Weights of a small transformer language model.
Size: 4 heads of 32, vocabulary 2048, 4M parameters.
Architecture: LayerNorm before each block, learned positions, biases, tied embeddings.
Each number is 500 + 50 x the weight over its row's rms, rounded and kept within 0 to 999. Layers, rows and columns count from 0. Numbers have three digits each. The size before them is the row's rms in percent of the matrix's.

# up: layer 3 MLP up, 768x192, rms 0.098, rows 575-594, columns 0-63
# down: layer 3 MLP down (transposed), 768x192, rms 0.0902, rows 575-594, columns 0-63
up575 103:516573542543579492524538480490479458464425490559501474461494485505504535545577464529529465627470562600476518505508519504443504518587456545519516456443566437500640504528452487458458524542464533
down575 104:535494469444471457491458560446528431509455472451561447519460412467553552502413571499551501394506490516506497528520468466507499531568457509530525521499581510533413446564455467508531541446546526
up576 125:532415533461470487503515533416441477503480476501491396498442512495496454441545565570506436498605397454518577470424522499477504505470437470493418398505600481488541485479519516454537476519569524
down576 135:513519526476470540406604507408541553516505489440491609458538543532471525507476483556472532453486475537561464526504513409559366536400521543455477530504457478453548521507466582488536456517541430
up577 027:533472487559499540430448377520386515487444491546438525550447585560479541487462427553516532513544544468402441503562506518474567510490496493500451493472555436529533531509441489578589513485490508
down577 010:439484562504458566426517495522528511607477538555495373439383571540562528506492488406527474494581568471543483490537525519437444445492564479616512507453501455410524516480604568455422472527542387
up578 111:517406555522405557487488438479541443510495493513484571458453548542502450433504510517437491425528504521484502582517572483570478564506461563461463504503472471512488551398516554540439517436500558
down578 104:502419525481565543527493516429602403567411452468528490487492559540571566460498467373507565579559638462522417462513506500514551463489497498573530509521452487435400406519448453525577490536515459
up579 134:448536533580523454496509556479476453543512432530534466514487531542498430497519534521468518440569560569482452470442560481496443570493463500512514446434505547466623514477518484461550506486468438
down579 154:485474559507556549483450452552504528453524423522497612425550450595522418582672493481500455542575473407492432479510514490450480536501486557527463512527477487528515553593480478436486498564577429
up580 039:549449479558524518564561479412458511478428484503475495587523596552468518520502531614486515481577411443493516509529536503513500681439476531614357467488572501616480555460377520509524404444519599
down580 025:486534513534473514453480369597501576509463486550529520500461484488360480576497508509496489472545536509549449467532384464453377527596410528545562560486526447501512454533435531453401500558482592
up581 032:470494537462495460548522458534487513497457480489495553604465550516472486497556432544435512482619493536552594516466535505508553528498455525399437511491556526467605503444454557492552537535485506
down581 011:550483411545500473513529470537523488480447693516499557436545512518547419531503564505541408498546457517564442455408473452515471551507474466569527371492469483506542523528404454540505489471495491
up582 106:446415374484526462511464450501564450428420528505421481452491584520503544423420495566446508560456496584392579530501460563567512465434556597483501446526449543576472502459456531527506521476494481
down582 100:458454576520533489460597485416507497533433465493405531450521576488453498545631536558522498512556446481469466429456527530503515603459569404500486553475572515464589503493555508444470470520507545
up583 103:524579520492501493348561473439396420495499437527437412503459497555456447359474378490538584502443489469483518477520471523611424499545503444500484466430474427535422492502449518453499440474517506
down583 103:602578496502545506448492436502513531544455464533518476508531470481509482538589449611499442511461509567533482524432390500584606467539493468515617436468409490400480468422524610442526430556544549
up584 116:629546494462523411429499505501439453418493452486476464467506500438499464471450477464467532556538526520449509559480511496500481550503515598532521497539504579599511545401453458496539483495413475
down584 127:538540453548497448481557547498404437488474497398570555478472552509501479526506475538550545550457457527499470464514522474543483538596596429377496468443497473534477479468537586460473459456530557
up585 107:486563412543507435563469556495533413503421543465572434546559518534485591536500529589471595542468434494515548525555562521490463545490525447480504388506569500461504556436511503517510513354479506
down585 100:548446481455496544447491500531517498435472507489596567474485431436553494454421486535481442485524517452463497522488511462515502496538442535512489515432500453571503534525609508471498466515565494
up586 106:483458484537456476444509564489480486445518535506464552591397492458436423421502512478475527555517549512512630500572515498447591585578506454425494515554468538477458525499479480411509542512526547
down586 113:513479452562507554505428461474492544560543478601446521525527504495476594528454486515473407504490559485538467443511443587568619402452528496525509478456437519398552500460458501478512540549565510
up587 115:611512576408519463531471561485451504450399481440424427548448486485549574520505396542454458521488535614444573470499484536507418572414448490495451466522560500449540501405492502450547543545401448
down587 119:483484496527505528434526555630511510539503516538514548502556500532533565361510617481471547514556503516397536461546480552445572422548564451569501496458535478418587414495496475395556384461523436
up588 100:537444465502607475433529434556504436416527500470518401624431566495518494430533553527490550494500500413518524517459554492621529501467425548506496516504500490485459528495414406522555542516568558
down588 091:434559543453423501549501555426553518559432554525433541445523499505527468515445481536532476555525433553508494462486538610377473478531562515491488402583496435410547469452574586504452413465501419
up589 119:558560537519507510471572525526404384538421545554455520535571409524508459479556450531537490505570411534439538446588584494433541498470441479536503399457562537557562427532512428444455528461539459
down589 137:484545523494538531523435436501475426477502595564495476541518529449504482502507465545610472512523465598589588378479465528421434543513542577442486487543535547490544439506555471538517457430516508
up590 108:437555465482455498535506515482444530456478557494480500545430498535507523536438463468423486414537442506483533459483620526578472508490492469482529477414477556474567491434504530561509458488501490
down590 104:437544484500538493472540516537516567423450462523510536440466531491440571503395599601538593480481531348520474535448480542410437491503594481548559496547542499475558493463427572391506517526419513
up591 040:516507438539515484525490502464481505423460458523470487589436607491445508475507433567511661501536442501488523497505463483506541531483457479529504483496562515510539532488513466527495509512522530
down591 029:515550505505502529506472486502538503376592579603605431550511475484524549445513521563572477395528466465524522465474502454501391461486509503505550419508562478515546495476497568476494481580455366
up592 091:562404617476560589474476494409434501435539408500433425462533527465530462472600491531565561513474490540511463481463516525506584549523486452584397530440448454513557578458470447476485437502464483
down592 094:515476478549426501541480488532556452491475492413498536555536441533514531505497463419468465607547520550451475493445404554469438547429516495558526491540579508432432457436524593501507432519554559
up593 102:573468453440554420463511509394515522463460452647461471515536603515543376471434516496432452563568535512464550563445546521452493511466515517486543501592473446472460539495514472404589456510470471
down593 100:516552496504453604548464476497478425524480500463476362511427516619472481491507554548414558532498434538464568407586476477504536389493465509443468465370571478535425509430576467521514514504390519
up594 037:481461542495568436505520504451443460449460494522553548493508586474432392468419490579463518539519564522442515541556538473507538641497531564490468502430448536508421524452501454498479416429517513
down594 020:541515449481448595497552435545493516473490525583505614461466509536494525465490521469533514535521500499570553444514505497453449472454550497535572354568505463476534547566577484446487532478346431